Weights of a small GPT-style language model, trained from scratch on English Wikipedia.
Training: a variant of Adam for these matrices, 93M tokens.
Each number is 128 + 32 x the weight over its row's rms, rounded and kept within 0 to 255. Layers, rows and columns count from 0. Numbers have three digits each. The size before them is the row's rms in percent of the matrix's.

# layer 3 MLP up, 384x96, rms 0.0764, rows 0-131, columns 0-47
110:107147149116137118138165156112099077118123125123156193126107100136105133104121136122183159093094153087086134096197153133120121091113075067168157
098:141069127099163167147122124180127107155126132134178141155120116114077097127189093154168143086154167125123180094091066144131162095088104108108078
099:176151119146118082144117095108104101204171075131184058175083139137121096148159133190126125161145146141169119122145096160095181152094128146164085
105:148109166084189179140068131158142125083148133112178122139073152140131169129078144086106140108144078148067054156160163143123107158163147158146127
095:106171182144152151107119133164123149106125144083110161137071098194166086115149133096070077095085175109069143091110126153160172135101122088089141
094:171088050138147113138075130114095099127103131079147177095146149124098174080190128104106122105142138128081161073179106129160105128079095078089140
103:083096106086120105080081161148161130159103182161142136064183129099117184142177118114161148125144107182132171130139145144118110149126102144198145
100:108088135091133139165088126177102129119110118133163123182173156149088159180143102106099174061162084120149146160131078142145123174064159144163166
104:118126156119102121124151169096122081125103090131101113100161131127141129134074149106144124153115125133077091090176188144144060117134142110077173
103:160132130127145100098095132159150092117163104176102144172096133119119117112090118112104166166124099133109144122116084144108103087094156187084138
095:109149108088098172181116119143071121082184147155113134168119105176185133105121067133115156149112152100134080133118159172149165094163194110180148
094:101169088170094160119083160107106143127129110138114155056154123071146127127097123158089061095127116085137111107097159152139148094129108108102147
106:084092160145137174120113109090099114111097151118119149096157161049175198147122115121090182123170114112138155141166093171159158122090166111129113
104:175069084106101213075153103107160156167149108092127159139133163093133172147146118094144145077086156171162108150154148148110072132037129142148163
097:129116174179114150091179154141100093160094125088176161172161174142107187166113140101191139112126099151085120058093107175104127122129099108130147
098:174105133134158127110120094140138177145124051150115149160100138156101101062134164105096114126065163115169150158143114123157126133109110142143127
106:096139082160098083164104123107150139122153178120160109133183111135062121153143104176173103120145093102095100132131127097170159145122148090199109
097:115140167180109134162164118074169109078076166126079100137102135124153131097073125105161154097164101093135176071125162113186109084105104098145121
100:155090152098098150152117098129120082213171073104143180086125105120126080100163187136191106119116049144128109097125126167177143078126130092168147
107:164071072136095145100121107124150114063137175085129152124124129120100079136145184163207149110098099135088079122081152182118136105099116133112165
096:173153136115193113087134171135151191164109101219212146109148062130105170127091152093113147119137126107105180161127160103142141088144132116108167
095:148124187125147094165161150110121115153096101192154193110154122075091210110141144154102120136095132153171125094106195098099069136115074119114129
099:124142149102102158125115137133072123119087136147160167135148088176038094175134130094144126088138089090144105163126135111139161163114170128159145
093:088152109159112089124096115155148149123138115113096119134129087094102148161156176125135132120119137138170104146166198128128113088140182110150061
092:143111109091121102105134111111095158105159109071143147144147086064093109097129125102106100173066105166097134109130136190066136115120119144153161
112:172166123103123083123156168143128072114141112085148131174143097126088120140128144126138142057142092080088142138080105207143110162112171138159142
097:141132103168110114132148121107096098093128106111128123103115172108170067135114058137092117068191142124158140090193149089172167106095177107180110
113:100115056143112122124126146160118058096120146111120072093159173121188111133158087067103136093136199198103119160132120157138140149135067146212083
092:072123139144098165134116084098177145162190105181150125133171165040131143150181116108153187134156139149136096197128133169139131177136141143162063
096:058153125162163164101134165152109148151186096151141070161147058075155061100124143191096114107148134140097102113136129063072092071214082130094101
101:117140131175132102152080154138119095130119161168118170121159089054149151147146109058120115072170179145122160106143188040177149140141122182182136
104:170153128105080131137113151120142134165107135184157071090169149171157134083187173110074138075136158108137124145143175115111046112130144163174116
099:155118067120182133113111137145062156182134123115183115093174115131077084102117114122123167133129095154111155139142093140099099148084140110194143
104:095132115125197196154175072117064130094173149104075186153122178152156153111098164090097131153112081121128091137154087136186185121152184065095151
095:108162098086123081113137130164191094112159123074129170143101083128166056091136098164167165192130109131114103125136105160096045076182180103152116
109:157098129122136097100119116108155107123087128143166125187161165144139158166152101090114105112144177058085159124097082135162150092100115156149191
093:150163118106160102140094117146090181130117162044167140155117120154128205089155119090099102168116094162118161124162144135092106147126129084186132
110:161094147078122097155182129147068132161146137122074112132087148145151141140209057116113126165161143132172137080138115043090121085094161102147105
089:134104103136174142089121151120107137046168143115104064196137133133121136125108109138105073135160129114179049121091105085106108100188165130113132
096:145087150143173082108156149142131146107161125070155096106147122102101136157177157180138144162185147154157124072156155148176085158155129140096173
093:103134082114133109151127130122088102140153140157121131175154201058147150133139144105134150175126151158057138110148141118161107127098118131096160
100:140168149149158151127134127120177101116159135159056135175149131147119121151107097177086159155140130145100181086094136082162115085127147183114119
104:162142091138173094114122118190077153106145061138092151107191072157175089107088085189097118117123170099121132152129153078143119139165094126089095
095:122127128111122117160166140115128133104139143118124127142155055113090102106085118120125135090102190045133130148107158097086166173127161123134115
118:179091128107094164095164122142086169182118096104097121127144146173152113095119147073173162161132126089128101126126096156129109187096197126049168
104:121159120087159168172151154068098129084177114133167095170197137109121060145124169108204106177111136149186080113108160088177139143077154174102115
104:146163141119110147171128144166103076171116124130163076110133107153150135091089192175126088148081144042083152120161106125132158096129172136102123
105:118183139097191133159102076115052145135144137180104141119124087110128105081149153128136038162112157156150138166165120108121172130094103116114156
111:125157118135095109130110078150150170098111104167101125086114101117187130140097160103095146149084089072107108113142107134140170096118098123075112
093:195135153182153117066145142164132144092109118167133138137121165063091135155081125119160137103107124135160113154073127134186197136118169117109108
107:099145131110177137168175133112110076092095123168111144058116119113103175121144146134138096136182169178133120099120205105094138080166108095109090
091:118124085113072116143071076168123097078133163122150157168134167132130139068155157126089103116109073134158136163087147140141157089208177144152137
126:163085090072142178122146152123161145166129095096119110154125196176075201056135112069158132128156116150137129185150164117181135130091083071168203
097:107074145100112131045136101087131107097091122090116099144120097147164137184163074060145151110085153108111153163115152184144120154128146164070126
103:099161126133118119109084126082043139158152083139113137193140170093148083105143127118155076156090082143108096129137214150083065184167107179090130
096:090067064186180149105111182104125075103120141186110122134168120114155096111155148116153164087138163150131160165094142077149149086099135152164092
099:086186116149076163120176153142084069184094147107126161199073119108104120104131100153101089096112079121146100175140172081127090146159086094134117
097:094106149173109151075119158166085109126076101119134209184178075063087160107102097130121160132159137127138157086154157130129159129157112169101125
096:114164115135113119142122181076167140137062068130155105107181161116121180179186117122153155121142121135109121158167154078136130110141179088158180
097:112198140133136094144134073086135145134105178108075171126118109167179118080114116143130153143135175166129160082124192140154115074138133132130123
104:204093146108129109151121088093069174188073170200061102115083134118088183144172152135090148118144159143186113139141123145097070138155130100089133
100:148111086075136151106138092154191119108178126127136136154129166087147106132108098101201162141203139092146138097087134177128087081065085092161166
095:141140044154108118147147078142099105187110164121144173095105068088152120083110179104141118102173136146142151154137142182091119122188152168084126
102:120115130186115123088156114097107092053120152095149101137160123089166112148102171162126119132112128154156107067189142113180135108184124138121107
096:083130081131068132098121111135104190133154146115111122124082152108133159187122141153125122101069142160156177114096126155130173128116102094158121
099:168131154107067116126093115167148120108139139112118145174133192136083072157120099138165171144187168155161121073115130162123157154071139105092178
095:129123151093167108128146092104118176172116129142148044102078155131147137082166116141164101108107128116113114154162185149121130065151188115175133
092:105151127154130181101163123136118138151219098114103171141101144152162112103175175169101085163074119092109135163081079173096135145188132182107077
103:154124188115118113100127096136090132131084152182130122147107221146102140155163152158066164122140094143113101093145131147139133105166178099119123
091:151088103091138175102157180130115113081124132120125126130067154116138153127110155126159163078070176089181094115129118127158120154119156149123135
106:137090108068173147135134081144105139135093112172112082148136134139114122135151136172113142080119173115146208157093129068114107128073123115087084
107:139174172071119159171139093117165118151149125114120172127166146097078108166136107192133137152173106184131164100142101119084094152142138095153121
104:153111117133175111148118166163156120128123113185096127164129142168062093159094120156155151149140089137107146065114114178167130100121112070114093
098:120062082099149188100162178140130106146108127081125096117164183113167123132104123190128127154096134136183124144104129127102157098086148104088121
093:112091106154103179058122155121126151075145117092133162062120144127144118147189098086150102132148158098136100102156139155160136182074111129147190
101:150103076117144155127121100144113132126103148131175134119153135161148120173081083081127150164071159197142124156110138096157105106115142075101130
096:146082157105082174154117148096108128170163125112095085166133101074154109143088122183143142152140132186158152140134120129069153148034170094191148
102:151184168063140131138129135190124123143145128158143178140141121145070152097116104181049109137140118112118151112146074148118173132094139160136162
101:095150152081096149100138116047102149124104095118134131091096113098133170160102105085101120158133177083112112193107164121149076082104169175147151
098:060153150169145132169123060127151086130176079079120116131129116091111104122070187147147142154149133110104097175154097156126166154099115146115141
108:145103166172112094101122113110100132092118081129146113131169091080112103086138104128206137182168141068136097084114116091122145163100180118059165
098:155161090148153096111178157076076152099173133097095103130157096107119075113145115126141135145111106114196144105099154165191102169112100158094150
096:145133160146070126147134127116135184061118103074114081117153143141111167114180156069185184156082089109091086106144139151150109093133135106146140
093:068109143129145068178157113115171118100074079103095177146098149171055092179131117122124162100144175130146096104119090143128138121131149079101169
097:135117130143129098168170151095147132163203111164096143090108098149109158105068084129164133109188088102149125181126087146167154094124119155099102
099:124111184150093092145115092165142098132135072145116170166122160156106145068108151149114110147049151219085143117146144154119094170141099142174137
100:103138113114109092144125093154140093177192199128098080140104190173157101108109127169128125109176102131124104195098127169104169077112077127161067
100:180123091125102107123091144168106145169104117193121164139102094143119125103130124108120123165126140143090158131073108161106078151156085166162095
103:134102188124118173162155143161148080143109078116100136158138184121158166113108152093166122118097165113138170119097094194179154118140149156116088
094:151084089166092080172120112161031074095159090125113166139175135179103131103119143145183127081087131114112134142123081144167143100138078128110116
092:154100118183198133173144167141097108120160201139137208176095168187135161087085133076046088129143131093147141121154128130112150125128162120123129
103:130087115087122172129159190147135133097115154117127143136135131089134179153149165101175093159180184126153129075088138153112125151139151103102109
087:143120149119188093150106141173139104167093128169114114126137100208092134147133083124109113141123104097174130131073144117140121108105140090137161
099:141192120102170139143047087158104127113134151150127114084129152137162089097108040082095104102114184153160154100162111091073145079165164094107143
103:114141153114123139124097139184161127078070137113142136141066121148167158085118120111136114144152176096088149091123125105186154189098180137143147
110:162151140165122071115158117159088184158172135153169155123112133143146180154074197107122111151128133130121094116132089120129178079095123114088115
105:188147112115108154195127082136100164139119164135114101109189140174120117143158152173111098130081141109148133108096169070102159124127118131127135
089:164088125178148125064131129132128169110125087097143085120089138112167152167077099125092084091140163129127061170183124129137133175094083072128181
093:118130117109147120147066092110094123170085133213066149140128083073144095133074122198187138154127135066093129095161162199180141191116154155099094
108:109079168121073103141119157141152154102120133164131120172102101186145135126179104136154094182109151092141137166085097113136174115119080170159048
092:079176100078109112135173119158137145110108124093122137141093170156096121124122144109142156197139152148067166141119061080158100097103097106098163
106:092130113164104115107160138100173131130158140163072144163139164173100139129129179074134089082133124101084153170124125149123092146104103152138067
095:084182117181107099151152106064147152128085117160150130064164076106132094171102164096073136098107104108141122104147134133203137132107129113147082
102:131150155174131113097121072178152151059144160140111159163194117146146059100060146142131112138148134152110100102119110104141155150134071158090120
100:066064135140098075132099161093103107136124118170102117154124112152157092145110126098156070117108149146157107109177140198078139183136109100126092
098:116118150144099148091134149151151119132148158107119120120129130111209100128112091093082088101107182148091118058077171083131122133116126148160120
103:094124066159132149151134098139168148122156108087096143108122097165147079148125092174130132120118120117159110119138158145166195129069155166105128
093:182143159085180108083115069104103150126110102146185071194084117178111174152101076094131103070094100107170149197137135135156144184099181085150125
097:177104139141103076079110104213133142138146161131161135122056113121105117141158113102070113135090141166103097133130095127109089128086140128091147
096:095146102172074108163140192080082111135151152147167135164168132072178121139085193084123091195093172115061150111113081121149094109139134184118139
111:096091070125092149125072142137104157115162082092071149133185120074145119144149198193148107145131114095137100206090098116110158122186126174118075
100:147143107121123096153151201179124048158120113112159168167143163154059098083164075098163106084120152138099140146137097114088169112143098091102177
100:143138152158122108127176114080145149134064130099140089156143120139166122101094172081141156133092113183074135138211138144090138103193118169137149
105:139144112117102106098128142174109200158097092134116165109098090200132131143149179100136124119131150075112125132127106155113125162111138158186179
101:084115136179085076175121136068146130146093131174115098138110076084143066180107151135121116104097146114120090136157128188180140110112101109171117
101:158106117098158113128058112167130143130110116088138127149067164148130107109134141083114192121110119103135087105151186158081108113176173079116070
103:142109121177168073087095152141093132110112119068118124089134143138125130082094173157148151066128074119092160159086124158102109082162168129087108
102:116134156178165159165194153151118161202177111145113108161099166135051165062115147137187107202131133105153085146112139197112112144167097118135161
117:193143120083083147125141183125122106119138099085081108128134196102144096099117060085139147156137106136039149079147124126115150172092141065100168
098:181156094136122161151153083143083118107106129144130126109189114164107147145171100153173110135152056153158053100206114135174098169115176082069135
093:211094154147143089163107156092128145156096099158164131125096093187110139141092097172168134115129080097147110154173161097115117200147135145145180
098:140153174096148113146134148120176115120102126156129109079103120077112128158089123097139185166116221164166173150102171120103187115093116139049124
104:155150096078157162107154169129089151132154042138154121128123113102124113132155066163149161052152139134226101068175122136083113109122155090138103
086:124130133164165126172132138118133147099081149118116168136090180098081127122155143153129093064059109127112099181123166208161110178125083143210122
093:141088107132156122084075095112096123189086109122102080125125207109141117128120132097058129133159144210152150110147101114120140170200105075097115
095:109129147097111164100176147097140157069158101117121136101177114111095109174180134136181157082148125097197117168108091061152173177124139129104111
101:083127127156174162135098151157094079143144103141065091126151139123123109179117091162165122162161119127112047151147083116138197167107103123126106
107:169145142097111157079117180132083123112139104183136134150113096191110164102143156123086076131112130118052128112165179102114098125120056087142113
098:181157122142127110106151146037099111110125146160122097126161099137122121171153151132149102167136154178122149172158084176098099137073163145110193
089:083177121133165175203131099139114127174136118142101057100116121109175164117074055153129116092178095134196134175090115102086068098132100087149115
101:197124081084139149116119158145154089127146153108092140129159108122095121189122144139169100138125128123139125142158171145092070198092115121098081
106:156145128134105115098115069130131142095107071111105110132104105141180091133121131097201144101140098161122154082091077125151164107123133138128133